config = dict(
    n_layer=14,
    d_model=128,
    norm='rmsnorm',
    qk_norm=True,
    attn_scale=0.272,
    extras=['local attention windows', 'paired heads', 'exclusive self-attention', 'hashed n-gram embeddings', 'a smear gate', 'skips across layers', 'capped logits'],
    init_std_qkv=0.0573,
    init_std_up=0.0573,
    init_std_down=0.0,
    warmup_steps=44,
    train_tokens=171600000,
    steps=5237,
    dataset='wikipedia_en',
)
Each number is 500 + 40 x the weight over its row's rms, rounded and kept within 0 to 999. Layers, rows and columns count from 0. Numbers have three digits each. The size before them is the row's rms in percent of the matrix's.

# layer 9 MLP gate, 512x128, rms 0.278, rows 100-136, columns 0-127
094:538522487482497456530549440422460558520540473458537420488537462538583594518472485539458527548535488530497469483554486488495415547492502567538526496501542511426478435537517490461552463456523520561481507413507502477483486522460488555507562532515497543517549469518526483453501469504508504475553505499573547517529520531476508522595515507604536541509575517505510412444442543538514541483512
103:526428512535482479406575441463481491557539528461552534512437547475485446495475550498505588489546598546496483506529494520502544546494538511466486433473481472504514493518492445513520464526505516437443464508501493503497559483408514507483466496473546539548474575504561487486526439500511459519513525401597478530569513458486403459482415494535492493496553512491543482430544494513501499502441
106:582528508513480503543510468506482444534504569526536434502563494460434517472497495512491505501503515453494528490500549582481466461466509461544485412536580518564529515502475552396530489500547515484539457590518457497417476419497468462464455496555542538566519501505476488530515479498520432526516513530464560505504562421506530480500504530505502524468432494520504573573472383506551535524501
100:487558508548489479484529466514464495435463576454541480549550444445440441575510550439481569463541457451505501475512504449516549484524580506427539475516498477484461507526458534455556583573553519450459531497500500560512518479543459437532419501552525484516509584493523531519532538464451453501560486489556540467455519522484510525514502470538517479506473501502563505444501586483501562419513
097:503500466479474548506549443527539505540482528598443472443513469535518507530524511588480566481506614495487526554489513593517524528452525559492507509461524609517503548482502500442580505495511543444517535499470566527519507515494477491521526507521470550474516501517536512518558503506501494434488483491602507427561518486511449528439524509467484408443555504424481501464559422503502467453499
095:503484504432481536457439514459523537485591502433486492564525556506526568562545513486483488478537540519454521472530441597517433466425542490535509496498492492430556469511475523550558542534509525467540485537496541478473498510458536539475502507498433511527472555460543416556558577537539534562547538506477517488538492455521450455516493452501485530516515459531471525407458430504454561538440
087:501432490556516536454487483436449506453507468502448460404512458539545529553566520567503513513537450507556464497516488536497445573489493482516515510519547571482495505536540459557531496504491457519496539493513580528550427520553454465469578396564505478500409456395539508519508446534480537460486496500511519443520524488566481549490498443480507491468531496468490457537483496489405555521500
098:502555532463545524470524565499508458515456457531522475462572486500514546532469450482478488490556522477473474496478521438568447437547526472463476452530471494582474535503496484449528531486525450528475465476480460452478458475475429587480506454513473481466492584530432473455490477502501420485523416572542459496537551435495517510555524452503459473449496570523500537517577478453535552601438
097:458468503437471489461566426480491518443466495466396435449513482541492433535538559592473533493446557509548498527451542531434531441519516511524491486491573544555461454526596500432506493517485498528480542532433504496540450499484545439514439473454456437576532510518540495538571537479508518451512578483469508531493480482482489498486515478478523466476499498487521517551435553578468535465495
092:564486523471580531432456520571478484512474563540523472500435514573466484520442506506484467554484528464527498497507548516474434431520477528523527533582496487491491537514516508549490515499565471587382508441500449456471526472571569582480472545521503518497496561541519527596401524534412521526520502521476524503512527545549549458519471508506511525554475529484460505480442552490477492514501
096:521462527447503457490460417485473451504461531505487527520594491566432464564516463505445563434502555501499494527513510526473413489434538531523478478486471492476492497519545571493495516473568492551508508418474582514512471547508505512409455474512454483502473518469482506526526434539576467487525515419552555534511553500560478522540519527524490537504518541576500434453548551542489486602485
106:444525504435536532504476456459517558435487532561480519458519521526508500461480486493497480537479540515474567489531460442543529476471422545531488467550508547620448514538506490453518509496523537500496528484483470533513569513537439424551538535565512492616582489502533441570486495536496509522487498437569612512436523532475491515480497516505433518491522518531502532445477512544466493530408
102:446525543494595515531483452455523511513515578520459490477489559614487465482529452488559511475453540507518513453525497496480475460483463511493495565496461562501460546607473557522564533450517466496532457505478531517514485464448570519447419479474467462479475556500516466568544530547437486476477526492483474506501580463552504506486471486514452501496575570491442465534459559522520429534423
091:520456532553510421517447494439480570438407479532553454458515512501489484509533522517454524470474504466558455519577537469469452530535496430541495504487453483450439475528564537474461480482484436520486496491490507558472412459393521451552455500527466517495426411580533552472473432496480440502506513541440424504450477506492519515514511517481504522492512544554451529560534522470470524477485
102:522467503532491487518462567490497438528536522499440453522521479456467483604464461546553574485521548434538444532479497509478559490499494506548503551493449518586432478544524518547497529475576527551509496424526513512535519497506469592516457477544453497547489502478550444485431539574535545518510484503480500478566490528373486469505461481497488491426485545451466449478524577494487490438536
102:487509556526488506459521509441459481552495505539528432595476470509445519508411468562544478511490448508581471511447547456473515499487491574489421461477449443492501508546463516506513522516477521536532545573591539464567479537509427487480459442446531473520513477464539482521504535469458487443470519492514501542516529571525538504578466514543507419502482450478411477572516499462528583497469
111:468518490508465521441475524521461411489526574434464438491457523519503441484460476458474538453488523498536512546458526515553605391485418465482464545524528514522528448509397475522549474511510561525477560530417487459474412483501492522523534508543490564489485443419510491549498486472478483497499439492556492493461442465496532433536432477499515452489509480549459549471511457505482488563500
104:486598497471552469602541500495469498506488488451499537449528533454544439566474519577468507460519532540504551549506573491470526454488576487548512544533527440460460545514473517478471471524534487494553481480480503511488488548513561513506483383516479473521510452469495467533496449517556524505520568508410541486484508483468474562438435520474468514470484548511455539414590484583480487552507
111:479487561499514553493483501440469558540513470469517507511531531499500518500560444482530469519461507512449486423564496505461483449565530473520513498547546577540439502423494454541573533512517537557518531460466503582510535471478528548485471521481473487489445398452482533563481486512496444439517471544544526557482471444542447438453398490497454553487459548471479471459485528539441485432428
098:481482509449448512483492489479527472508514545532549423507522522496574554496446456532452528505559477467489503461513481511490460469468470478480520555509506457498479502478562517464611473524561562593500526530437544473462488458453605531492528533562473547511496466485412515476533571464531530521528473508595533520537572502526522495497485486503454503548467542419474564508597537435523504460537
105:465494503522575465470504429497484487588520482501404443521493488539433506465504546488501481471508510505613563472512510502519438433509505515525543482472515491471484506458551426445482511493445522424470488494507584458537520474526500471457546497458449542453561469539484483537529465528430504500433511484515513490452584551537419489503532545513426481433571544494545472488548417494491516483548
091:518503450540379501534519462459490466486473490532510513574478432464507501521509513400446456499471519498492523536476627494495514418538556510547469488456457496582560512423524455522469466486473513459453521415514470460494530391461522474435455500502470511535549511471528552517468491525475510493497575500524525452528501492547468452511539501458521505453502507527531414535515492528546490470567
084:420567456533494500441403472470502559539494516584563510521498528534529488526481467538495516410507544483507456569523481550496462505554461512538510498560500544448555530493488538506464490455486444552491535512473536442532545460481526485461469536526481568484515463526536541485494534494502426468520434524532424573548560492470513534511495534477539412557560453463515469544473499472601520493445
102:427489510504521459413472543453454551530581503499598517555497491442505435426502497433535498469568522552504505497517559492525504512488519499503505529561580470578528490533435521562517448471443542518514550474520436490472508486512544477489521444484453508509525542489570464470498501464467493535502533572460556464479584440531473493546544445522595468521475518509509455562491553435495506503523
099:454475485438504534529501495448474556537502509498532480521546518491452535572519549495513441542480465542536511466518527449402488526506586499450467545506501454472505476527519490558518508460456548447444496536541565474460465536566523527461532509468451452527457542409442502469487487503455431569535544538490506527582572559413490502416478492506450549546491462513437459502491481534519555506553
100:542561500442500570505571512439590497543529552494493449503492521520446476441551471462516458455475471583532523545511574468414472417500479514501485565536485508493459467487437506565443459428490474454530469527497450558433512542474496460553509532508551496556405499485583513488508563524484462496514559465508497502441515485544507529526478434530505477487506519422500494502444521459507536501552
110:516534502511597495498508493482488485524465423522531533463508579538419433501526429505509534494475505469568530571508543489526552484497454471538546477471474462503555482442575530465501438553546482517518525488479502550493543417517629512500533415475440449497487446518477488459454453467441441492503444581498533524466551543518543533424486502497538550508477522499547531483451516501536494540522
096:562506497446464460455449541514505508510517497505428488493469480516507526527550477461457508453521570552496546489539455481461486430462482473440541542522532459509469529511590525452521529553508532456478471526519455547478523526457501467496540504466531412519560525560514514610497526517486509453520478426565512446508527573571524520510469563495422467453548559558443498543402460561498519491523
110:489473497468508497572515472487503500498488514525498438614444510419536520503525512463509502463501523498488496489518479529566514423530430417496513422497491535484491500551542395465482476540524485547516411550435462479542525453486466535574523558522501520499494452504526515476512495529579437555451579455472592508511580510466516565482505537453484447546564516500490486460544497452557504488514
092:494492429478458471506519474483489555521601473518524545533509483534432523521536493525464451448506546474547507486513550541549447582459507543603552500417528519464500512562525501390452513530534487515492473450451500541470577508497490431480531501537526561506499463535447508534511444455502525497575511429476467490453514497422515467524527550465514507536601555506494478476483537563539468469506
100:545485581511511477524498555421545452481482495500469435448528414434497439515546540490472468526481559487508539467470541475580457449545537520458576568480609570462483445513574498512499533494519486524502533476500496489475528525583558533504436503524490503504504478504488518448476551521564557547520490506504526488423524513596473505443521467530543446461528503535509541490510487539414482504553
096:453495469455475523453464516523468519511535558535462451487464529521444512516576506533611586544577504520533517506492523541538503447401482462558521606533470548520583508477492441473573500536493454446485538488445529523472503501503539444542521515499578498484509454455484564568563522441520456479461516518458514467544485486544511453461431564475462510505520483525505449529557517483533513497477
103:504497441508509505505535466466556513515543535498473532512430553487547454529466479485421484539478536504517452483479545408496530494507494477433491517480497533549466520492519397453525457454564545509528524476468546529494562456516502481546513542467538491504544506537548567513516503532569461503519477496533454384522529478518566535520494529548428424418527532572488565537561508522553518530398
106:516522460561487435544454511518487470519497485509487448560476608518506484543417543446478503530502533481490525480518476596550498390532436535526504492580549493568526447487441494564494495551488531477475468457461535472499538467462554472470522528462464536461519499540517483572513505504531495477575596492455493541516522498501484552430483472508480510547454456560557516529507518557592513470547
104:569450544439472516429515397457484502565500592499498529537462433484429449507458446476466531520467495496532494504568524509518488585510459552489497570435494553516524528477556450482538408533531526502465534478429468460553542465518530499493485521530498464491528502467477485483525510515442495544580433479593525540482502522488485520542505517509489437448516495510473438452519510557499594516469
103:584542396421475474457489528501559517521549594400531384489472455469534489493533486482443497475495474456518459480466526517544505505517494493546506510504537507510556519515442534452508509546484515522508480540520443507493499504585455577494476471527526475525479451507489539522475510416472546500548531510505500440498476517511525493430418519414591485538456563498560483496496539461511440522461
094:444487552468518463521487523476518505516493510462531538537528454504532517515528448450408440533405557417547538509535527476521432550408504489489454497492425450506462463557503540509491513440516552522542507478486550551490449528510506496537564488466488511474466559496487555473422519523519538530423541491542523474486526497420495482475536585509504533470574449470565467434535471441547514553540
# layer 9 MLP up, 512x128, rms 0.296, rows 100-135, columns 0-127
098:493445438458473548503510448527539515460547426481539560491510423501513583482511481513524548532515424465501472529482426491437532510461442509543488475480502486506521489479452519456511488525543576522568541483484500532506539480427520580483503443506532478429521547495523472466496484534480463459508510469509512581536559455419489472526505554502491533471547585416420476446420493567452503550500
104:541442533496523541531501503504419483491463489518542516487440516468602476463468531449544503532457509465524577450563476535423510452574500458546509472483483473527456488541538412523523454556457520423549455480540529500483469562449461530432453504499524529457498545501456458476484491496446484509476521518484491452479444526523538465429547526490503511591508546542496536534517537385524451565493
104:505534469476454533536394513517499521513465529462544486530471509510554487453503509472507467506501478509499451521380498462501564465513509465519489545497459509494494436473496450550496555559464566603513463478512474511440504573539419522465483460479482566492523465424433590442488487480459518436487536551500518438478481532526506492528479462487488512489567554455462425598458539492448456481490
101:526513474542531473499560500476434537527477511497548503562447492454464515493618529469530555520437468550440399489523513466518455535501519572433507513523453451411490471453511491470487474529544512464424475517554527498519590439506500474519481391539473439532431547463530496517492506486504515431464497475564486533551509556507452488473521532498496573460545499503469470487546507530517489423488
088:507510424453470476459483549430449493494493521463492514524535512434488471522449495507460477500514443499437512492522443427535498433482451534530480485493493452402488472476490511527456475491465463486537432522522514483505531525529550525398483560549480505501533471416444535508500510473525545493504444465412466511532493518517568392542536417493536462560463514564507515561441476459428487435533
103:523505477493426606552513570527520451501526454448494492450448470494483536461498499543498490515504451456556501508482464579559437472592519393508517483548585557502394498551523489524543470567471521526472470551521495526469492542481505507442518563531541483515530515464543467510467414541485552500504488517491581449501434484479486523472479539542469461498465466480536494524508467541524507589470
085:490507509515473519598574463556597586474439458412488536417487467522493482505540495508506514493529492504513471484500494541474502421479504489473565575487542566466514529527462483518504533559503534525379456483459519509468486518483474505472474490491477507498511533543570471479444502512482532553490384529451431448494444526437494469534517482493508487496498486459562487515520617504503498567470
095:497532451416495516545511472527518558553549493535499532584505512478527506500430536440429461543448533520570556511571479502510441459506528521519463528534424471511495404477474457527432536490448506381484498531458514493504546546594591485448484478527473515503525477516552479513521513522520541448498541421466494517483509490574513473488449476534479489441551498507467473513520494504571460442533
102:501516525556492542538522492461511576516477533465477541472549585484422534456518506540477448560501459529514556452491562527542511477473505482544535498438445510504418524483477564456478444527479473511490471512480462498492484527541451457530490489531492524479434519577509543531424575554496489522451385539457521470482502562539478422488454495596515606495500543456456512548513488496464547509487
093:511523484423510485552457474506508466440459459557514438563443522493482523547477485543554512526556492485426508418513482486493432535502507504623472417498511450535486486454567491458509493541467492520536522570520460536502535514470549493477474527552486541507486519512469536553444550474499540498433459454435433410447463558528494479528546508471454470475494441512532544549459436481465480560451
107:478457495475478521431441542509519487515491595518491486526431500487530476485476479532499496476463594457475514523552461484549482562505502594489485460487547475600463543501449478510509534521514507502476580513527470523553562513530498474522473511457468540567525539472480560525488523514492460557505468593434550618491542508515466548441505504479446585571430458473488493516499453460497533503566
104:472414495483491443508528504542492420513514511494460455524501512503418499512517476511449537448496444504534469440480506525520467483473516531540474487553533438479529484521568536515465486449475490438506549528489571550580497469448619517503554423496526489456547508457450515507536430551450444484495555537499503571627446445553530510499467482474542506463504492528516460503459521507565541500560
105:478452480517540475497466496515538583492475554493525486469523580482463503487522523561516512542489487508519445484531514503470496478465482494490453537585424545559555504512507492483471470444521493517533498529440539535533491533473463495389509420545535478427515524497570417513441455474459404511444538499512544547538581551526550488522538460529466498461600480473462499519493589480540477434525
087:590469550452457473501486453443503478579542526497543531463449547483574573511550459494505515546597467537456507495508493503502476514470492527474440508443462500561472523446497524546502483525509427531550500483492456545486512458568479465474486506515514528482477490443541478500572487547538463485530528519470572461473524517574504402477454478439519560517510543547518431553609496510479438542541
105:499484348516535474528495392467465515530479527447543501494514491495507479544517508474502441514515537533541504534431439536451482453469510419488473517510436489542465504512486510500513540499590567477526494480489539548514505442540451559539474573518492512391542506550468406453425535541478470548439503515493499462472453535447490476509577496495491518507489517495463515473460465490467519477580
104:520497525533495582487492448535512471469447490466484510499588461516527509497547539543564502476477528474486495470565425604429541496461516457489551546441482463496557518538480449465524573516477478591539508491554492523452521446488442516488512523540494546557530489486405567579520437529505431548512561481547449438491520474515487553441504502454493479528452539548549507471518496465547489454519
109:482479471453458488457540489464514400511549562446475544513496552486529457489558570448512413497457508436460465525504459513492569473528486467513490530495545536482515460550435499519558481535447535491479483493402420562541438512456484582506467521550498632580530427518543428498505549483497496491492478507509482535497540456476510488508458507565501489443485432512497496485500514516546508505547
105:483471564451420512528523484526497549472470459482467483423495514523496459574503535458528486520505557480490479536438504463493500551523572471557508484463501519536553562501538499541488501480470500517535514545541528527481523475502467479423576523478531450440470534435450548560453590497532451441561586566489572505524437517516504516522411502450555466508460549497407439473503532457503506460482
099:478516490479497523560462450513569496415525497523450487536502534501506460531432535490469538490467520465501510537515547461565513560472448544559560512472487399495501417481513556409421397509501475491475499554508500482513528521484408459488516518508509506490566516533501525544481536491537526484510495496501392484582532531509527556540564485487558462554495456470467597550544486505488475524549
099:447506471532522490539394555515464467498435524561434513512524493490520468538471556518468441513513468496549388532513486530424464555504443454494615515470524494478466544513543495500522432486447568519499582482522510533494452482511502456557511537560545436492491470509433464538476540502460536474472525476496479434461545484517446390477552467495530505565500452539516526528491542472478488498540
105:487462485481427506501454490513444503589464503473495440445469451463443462513487476461476499481489421475441465463553454533510513520508478430486515536466488486496519498493527381474496475487522481595573555521593486527488481498492481492509502472467493488525495597523485512487508479525456467470487549489489459506535465486567484494489525578485605421555533608495445536493478423493433485517459
099:473510546453468492490496526459481528452549511467487549526468498496424513557445451486512531486514439501496558526456415567532446492502407436528463502543425554461543544475522457521461494498504463465457517492474484539524443533438479545459499450483430488467578499538412537475571506502483448489571468486494460524490477500440519550562552500505506551485483466464468607556485457523574512466503
084:492546415586493470500419530490490524417510516579507530527512542532463554531419457571549494511496504466512459518530513518519427498498482432510537518528498445510580427543494441495516511481473467527475427575447488505557483567456475454440481524522459543411458501451589477541511552464544496500477434516531462551548472519451507491495530490534566472495520493481486496523541512473565502524459
095:464490524497455552529519468513520485457441524530498488512510547518523519582491532430430523502529459478464490496498489555474498532464420574546491490560474530510424429547521506528503453478503469567601458513475478493482557487544539502469539536487544512505518510574518502469560497504578446529556523450536530514500472517485423510427407488519574499594465576461534484529561468539454462518469
098:543478538513572506451523532496493568457415488501467515519459498479527517481448493519521467482576556499483539557389523437512532498490527522610454528536537535495547482486523439547522505479490463447521464499533539468483408569450479493486470481479541479491404545523552505537534446483540471549539484531549561465513513479476430465480484458495552564483530483516528534460580510407484513470535
102:506438506594556478515452432577515509511484518475463501466504517495582513484451435529505529531553493461486495459514490435544509542485509497504513431411554468555556479509434496535448447530507511515494533510488576530461506508500518553500444467456551570440514517435465445481509445524546471471487502497503432530451390498485482472475475487475454539559507430527463481424463422504459475516449
112:493547536454428496489482547507527482483482541528458510520509372455626483489502545568491468459512534476469502473495466464492505489489540524403473537541552509465465558515391533509440557415441485498515516484499456472515489535489452508489538531448468586496519557457466499464481545480619476495484523444529473489510456466545539506503502511516445518498494521487520485570535424516548476512503
097:527489525489476454481469563495453486543496474526580486441462519506485520527474531503485479501566462467409540540463449469504541506475470585437524454488533512519448469556621551507501454559495543460506497462507454620466430496466537437445487450473468469469527470468454449534466555528504504450508568501448485509498528504479508483563406476483476533535472560551489464464500496562489460463503
103:528544422490551512420569506492499556490510545468498499490488566456499522501481538474554484565469464455476500531438528478465548485544526486498402523552578554506517477489459520523474485408505501401494516455485518475534447513498467541458539437513416514504493491499428418462493477518534533499468499503479478465474542482535484531470436457489459487400572503549601534516543551530520457487493
094:519531593541502550448451527525516438510514480442488426437532493522512441500417450481605527452525468513497510490486502469434491473537530556522550560518505476498455464544521521576538485485476487504543551511472485480504474535451520508576529556437458404473442558466523396461565519556448466531491523586544486479535515540489492455522467505509478520515437508508503469523495510476423513514530
097:537519517494554486473443540437484587516471533494487447508536514516490446549478571443472501609488498546519538545570558484502522543486518542520471504532466586523500547522497516491509490512474520460510445537501458514488493540555516484475487532425475506435468507482478388434537479602526520542534560501500446463471557477555482492489444400456553489538502546491529553581524523533490463464486
097:519546501482475520539519395524462488506456494433569505470417580530587516549542502586494491470413543471530466459450429515526505558498434478496444479527549529484486483506470620430473452497500432498460467484465518475495504515480478549457491440556503471553472531510483511500484474453549521428436504521454538511489498532514423523520438487528505509506528489412480526485524512485508519569472
108:520445492506450446536453529484532490540456468565478556544417509484559560483505497553478492556554501541453475432428495480521510531587439514494520479453509572530467464552462531516509503473482476509454538439473436566472559470504453484530491524499598481452504561520528516493403544522551496512478480491557557423483512553495517460568519472552494532496535500462482546503537491569535474545433
107:542456546498569613498525430510515407505463550517495483478521493526568492493563464433517575439544480534533441478547463481494490468440518498520465502601523494470539567513503490533546489513582516478498432542529528554462450476449461493478482484501488502510574492515419424434493510492479504468440519493504497451512510473528464496541478530492565471467525442487439543538511511572518523575466
113:487545488541512455577494552467483474499441446514520444480556507531548552484552532462531421485540497551460512506460500519458496391488497465538478455458556474470471530477449496548509560502514501393563485505550511557449487520509456560450480493492482487539444497513519481526477539469419489445435523535404460473485537494476483443444463495457526558554544535516507552570509528468550434509538
104:484473441482487601453505490617544544505461506514495478526488488513587486528508469487443518510480489580538471492441481496535493463532519491500491484448576535481575506499466549446516490421501541472453397448484445517450502494592509545507467425517523427462431516514508545562498508447466519522531534498544541562477446532526525521456436540443487483528519465522543429490503458526494455507505
# layer 9 MLP down (transposed), 512x128, rms 0.131, rows 100-135, columns 0-127
099:508479530474480461519518517454440526588537531523492465471592543506545646500506437501529530498484515549498441508556515503506512544492520537552486547465523571430532497506533477505521488520504370498558488532508495431511514546503504465480505526498493517561579518492527524512482505556450519544555487490515490470493489488513427565550536444595589528523519472548558457499477543503437519499500
108:460503494481509443537431486502453507498484494558442526457447465486508509499521536512553480496507429424538619484531540439443431488492548459535499501454544509481494522484489492474532530487447478532567558498492560441536515502472500529515520530539465483415523416503465528500502544502503507442476460555506580496412543512563501480499581506469468453585404508493485506566433499531515526537549
107:539512498511440553540520567564460530429523534515520444558502474497592471488500586498485469564496463533463489517530451515519529567456540543563559508533458467500535481491486480516516449498515607564476413495513542478467467440461466449493500529467450445473529513483516493477513473444417478427420520471503530537529588450475528508483496525408466510565511485540498471534472457497483540471494
094:502470455526496496569500556567477500505458534465553497463495455400534556508579545454526501530464529519462388520548505514456476548529494565446411512502517528472475461388567540419467502496461459408464537537541467448463506507482507504527498477496520461493513557513494529506515541491463475535453511510531542553554490510557462525546530557549504576465519490534551489514524489558459451483491
087:487531507559450423462474525380438526475520513454486571524507508518507498474433442450512457516536432459529479513484526455552425462470468442521474480483478479482538401483509524514457464437517438476500479410479467516509444470547523519487490507497441488558447482438480499485446474461540523459501519496476511539504520484505587452529508440500545577539546530596500485539478570439473516498499
101:503500528540516472465518492564470510510435550538475461542497517490515497478537439537495503514480431501478530488461486487475594516425447520470416497472571453556472562538503488452493539475470490480472529520549490548529534418493464456493510481467494489516551424503486558508398523478459473513527482500533394482422451522493522562553449553501535500482504514548548521542465532384500423517562
083:560503491486518443470457531520471476538517520491492488578470458540477550376446552466491458433478493448444443555502531415494493502557515499557477514486520480502561433459519503469490495418501575498537516501512429490485483456516483493467503465477538510537487516465440558531493450440536461527441470460515570487541486503544574522484500507483544490492518486468434466430411450399515542491470
095:504483476518466521458488453392488481449545483542479482526549479529463492484534487526548531471486543472452519469518559503431512548454564532455526492478561454526545521499444555477583589463526472615518467525541450419452470563503427542602496522536491493508503530540467550470520457483445494480518504500495587531477480501495562487564504459493458483535474511510480521524549572477574485502511
103:575514466529422522509426514501476531467533518447426482529525532541461523489455456505526496567548471481527548478479588475590454558549467485554546535431480496482480467511439538416529489494488554503526491566479478509508525517520471446551477434464513526466513527515502507533501542554424544516486471556458520559468479524453482448456489420609479559520578498484425489504484478506526533498509
094:389504467486479481507483535393515524559506514431469483488595517424477486538513485410579535455509529504423537579412509464496588513503511465463528468453477508499537491500525522466512468508458535480617475485530448507526492573456490512526455488500479511521513504517476461495542568529536478456537491509496539530501595498536498506460517522493495450441460450450544535539554523540493506470521
109:546519488491549519493526497496525518532469552550525527534477515457497477542471562538529588483474495501565506491529531541529517570478538523580537470516521492573557525507472494554499506469458574402583471531480475532437521540595535509511552536504529540491502552448490546531503492507414500507390516498526445485453417510477564452558474564507459489545517443486500538439523488512571529468502
099:462491496616513433476531456508458490495425484418463461494505522463467473581477508441537599466521460473523526524503491543510446447469560491458495527499506488508508444517563525450580496533459512434494503439481515526519451510414496578472493470484551481437505555512456481400434512472423475490524439523536548479481509446507607465494478514497503513516467483492482507487524523492490543542555
100:499420505540542533513439506580502547477537474584480524477528569519462456503478515558455462527514480546431475477541495465462493500517453504422520428558465523525530490493477500451471466531490530451469516518496547499545508510415482456417452456485489478501481454449466501544492435564508437480452578478459470473521569482533569504500501446501501601524525508463462515480509526439515497382471
088:567502526515442425492496515406439467526488422463507525438482543454521525484458428536525475563515498572486536564518510497505480537499527454462481487502503431507509536509525589481519485468522402508525521564462492434463480540549502476573525530506504530492490515538470410557538487541500459456506528444451493536476505498525515476562482512414546561491526507551511506532563547569476489507596
106:466529520544537543476540508471538496498472501489525561539428509481484517571502460486534524419497500448513442551421502539534526449490447559460485464563478553475414457409499531503463506467481470571531534564563503517489512367504472471511468466542589542512509489524525517507483505496520538544453498540448452486452509529479537482541507450470510555446494482419516497461472409566518498510532
109:519484538527519487403458468511554553576535537540525539483508500480450459505475507485565473472447513479457477557511563485490499499465486477500475441526481620491481503504492452534475523415469487474445523427481531453547526531628491546465426444509545418491526565577496476492466500411461453532534505496469550509529521540477489482539518539519496459454521465489534449472512452524429497536484
114:584484488476443518440489545488474422436535545479449469502464485485517482493527501486415510538401502514513527543403506500532584506475463516554433486515527533560468481507420402503499438529486573492478500529489498458511412434559503567505565530553468553484464491480530494522494473550488588522476522480511508493482526445487473502527462530513543452477530539523499556475483524500519490589552
104:482464528418493520505609522462468508477460512485449524560539527526487497499526471529555406448483540449505516582469495485501476550587521513559479509494518530504492600470509466427472527489528513503535491440524566481430523515498495476529579477583487476429476523440489485507517563472530450467507559504393512507561541533463493593555524530483518517513422510481506533491501483530514559508518
099:496556493530466503488510496474523485519548500471428509523465470474488414453439520480461520493456494479554530536466539464516481536455476492473552497397420480512513484577562499433490490492491505551469543503557531466515498472520515485439542490515501529555533557513507434572542514506493484512486526392500436439453548557485536581442556457473456452501566453512534539592519504538547520573537
100:518460561553449623493423507556465410463484537554551433527483564482538509494504504477474509517449499513484565530432412493451513573527520494438512520525519523484528502501561497492479523541494497527489451493523555468419517526455526527464505599465464491522441530466489504485536443476501465485448457528605479477560567492485509505535514504517531555457466513489489467463565498538549461499552
106:485467592440464523494504502572483524436458427478497463454545506401440510539491546495413414464401595438495454496507532516511523513476499478500463488516558550480511501497517536523479480539466482513620494532512512484555515573506516499526538461460440473544473502483514533477534440501546470490561496491431528507513557427539511510491454486442542541502491509564451489537452528530526491492462
101:486512497508468537490507444366581518476496442544527535516493487500466490452521495468482530533483505457487434534546549498536411466457496522454477451488431464589520475480528475547467500533508492503452516468521511488535495468509480498458542512508487521549506489434493500430542458487551535589478461530551490557513611490476526482479471583595458503462478574576468492550533473557542456504486
093:555501539465514544520559502414501459480497521443494549497468491457514436454517552436506546545466500512460461434498515506462513527467531562499496469486494496586450558520475450531534530537522576475522534487508524451473470527542484523571513499471527458572450508535483506488579487490450542546502618486496557418475444516561478470474553487536409544479468524519538473506548532549403467487503
098:451493530542528516409540471475433487482531479505630516547472481481483529467471531460504490504559487529494489595443505456558519505522500545492451483547532481512524513546473496569531512545413517513484461449547467508440517495513517492492489531513524473539508601516540506499517511478479436528499564551421510424509565509484498441453554468591552456485451512452483454555481525418443496470486
104:495486550508510463463488511572533516491544542561508584561438455491587451433494531487416504481607460462516537500486539430525517453497472469570585508443427550538463557449469507450532508519527475546520524490500490566512523445459473471528512435564524554524503535578540498530518512456532459434446477454513486481507520543527529559528446477467502491447484533514494544507470560484519464500507
102:515536453556541444521517488474475480547478544539497521426579495510579564506432546465488456506473520430439480465500452498513540552485542519500513503476562455470543535528500536467530485544438652524476561511488532486504495482472512557513506445472479551483500496485435550497474391486535523547504447505516481555558438496461526506490478442507522512535555525534467504443551514552438449471457
106:529496584437503472522514497579503491478522518481471470485527435467531428510482557446486473511477545487518427466478545523437500492510536522496577552541506491497463475527431495549464508411525587504507499475485501542533540523509439442528565505506521604512544524523473437535500464484589438517456553501573517552506488403482494526471463488510510504527489528474492441569547486588500509437449
092:467484578446420454467552494665506560529470515529559467479445494494528487552503520493480492574524506514509451571476462552472598491460455523484550455511521470485469503544512532469496454510500519483546519527444472474497549483449525435490507447498526571509558495516545493512482493576548487520441480565480447487455514564525535577484459520489544494473500536524577504502492534522446459504535
105:435529519478512502474506550533442471479498564533511518464527581529522446577438472506471454523525438491496441496472566478543530434432532446529482531440561554486555519485544501529560545590566475480477574447523483508520513492498597542456456456499565519474513487457473459538452500457483523487459499514500447420521467476429486438506536459504503503519535483537595500526514486510447505552543
092:497555547585523562463503518390517481531478500502440535446474479488525445519558473567474502491491446436459492548463465474496479447427571525493542452576517508475521526516508473458541536547542588542455481488478517552508530417481483496542504413466529518467462471473519493481472433499523545510500417481475516572477487461495549489490478506505494428580438538548495460523495567470442516531472
096:467521528469549504514596524490540455555560580509517484504529468528572524564614489516520571573472486512509514477467477570501493522440468541516476493505496473509551473516492445518510515502534529525474523496559540523541575519510563465532474559504539524451469470501495558463495595513428502554523466434498552528560434507544514457518486406564505464453493512502480559500430504523524466500572
100:513462457567494517467531450525528498504512499518574492473490540506521433488503503512464524543454523529496522452457470541497491532403437472494509456489511550462541490470519486514493453622559492476480468564506547524506484450514466510503485494501571508565515509495561447467475561506478458549494493502540560541477485493477475517601578454526384453553546565389465501510565467530495462543471
102:477469408534491514518526514494453522482484473506524550492553551549521567559512461550510518512524485504544486566489417507505514418513474462503501520507567561518468494522498472404452413430550529554557521444452490434564453491516488515476494512573486544531473540492473536549517506555558530509567553471487456538471497593487517489464561493529513594442529464514518479548477418501480456511501
111:528472525485475451516500482551555504444535437517535528522486477511478496568440516538497499539505470478512478570464570471525486522513450567486468563554483435549449506500452518501381520460459510445558472452500497516498555491507485578458479552535514525485474493470501501495410456576475634433448465484489449508535507498560454482507464495554512504462438432430458508479543548512497539495507
105:486599523539526470504429535490524487436474450537447439457498512523552508567528575509485501437531508539502480509438566508513472425446527454527511506503568514506519498517481542464502520472461526468503483469500545524513462505517551529500518522445469510581508504549548504536561555478473519448473498461426560550531482539432593475440419516492472484528474557534604551524533526466489515561437
100:527489531470509542531491535465452458593484424510510511448460519475512543481500529506476520562506471473501494498506471433526508579504535503455484466469451433478539509413492515481431454509491457525479481540548568395483492554484441520444576519523496510557488520408485529489446552538564503503545473522461436493502499521517423555548485521507503457468513463484508442518469396457601460482498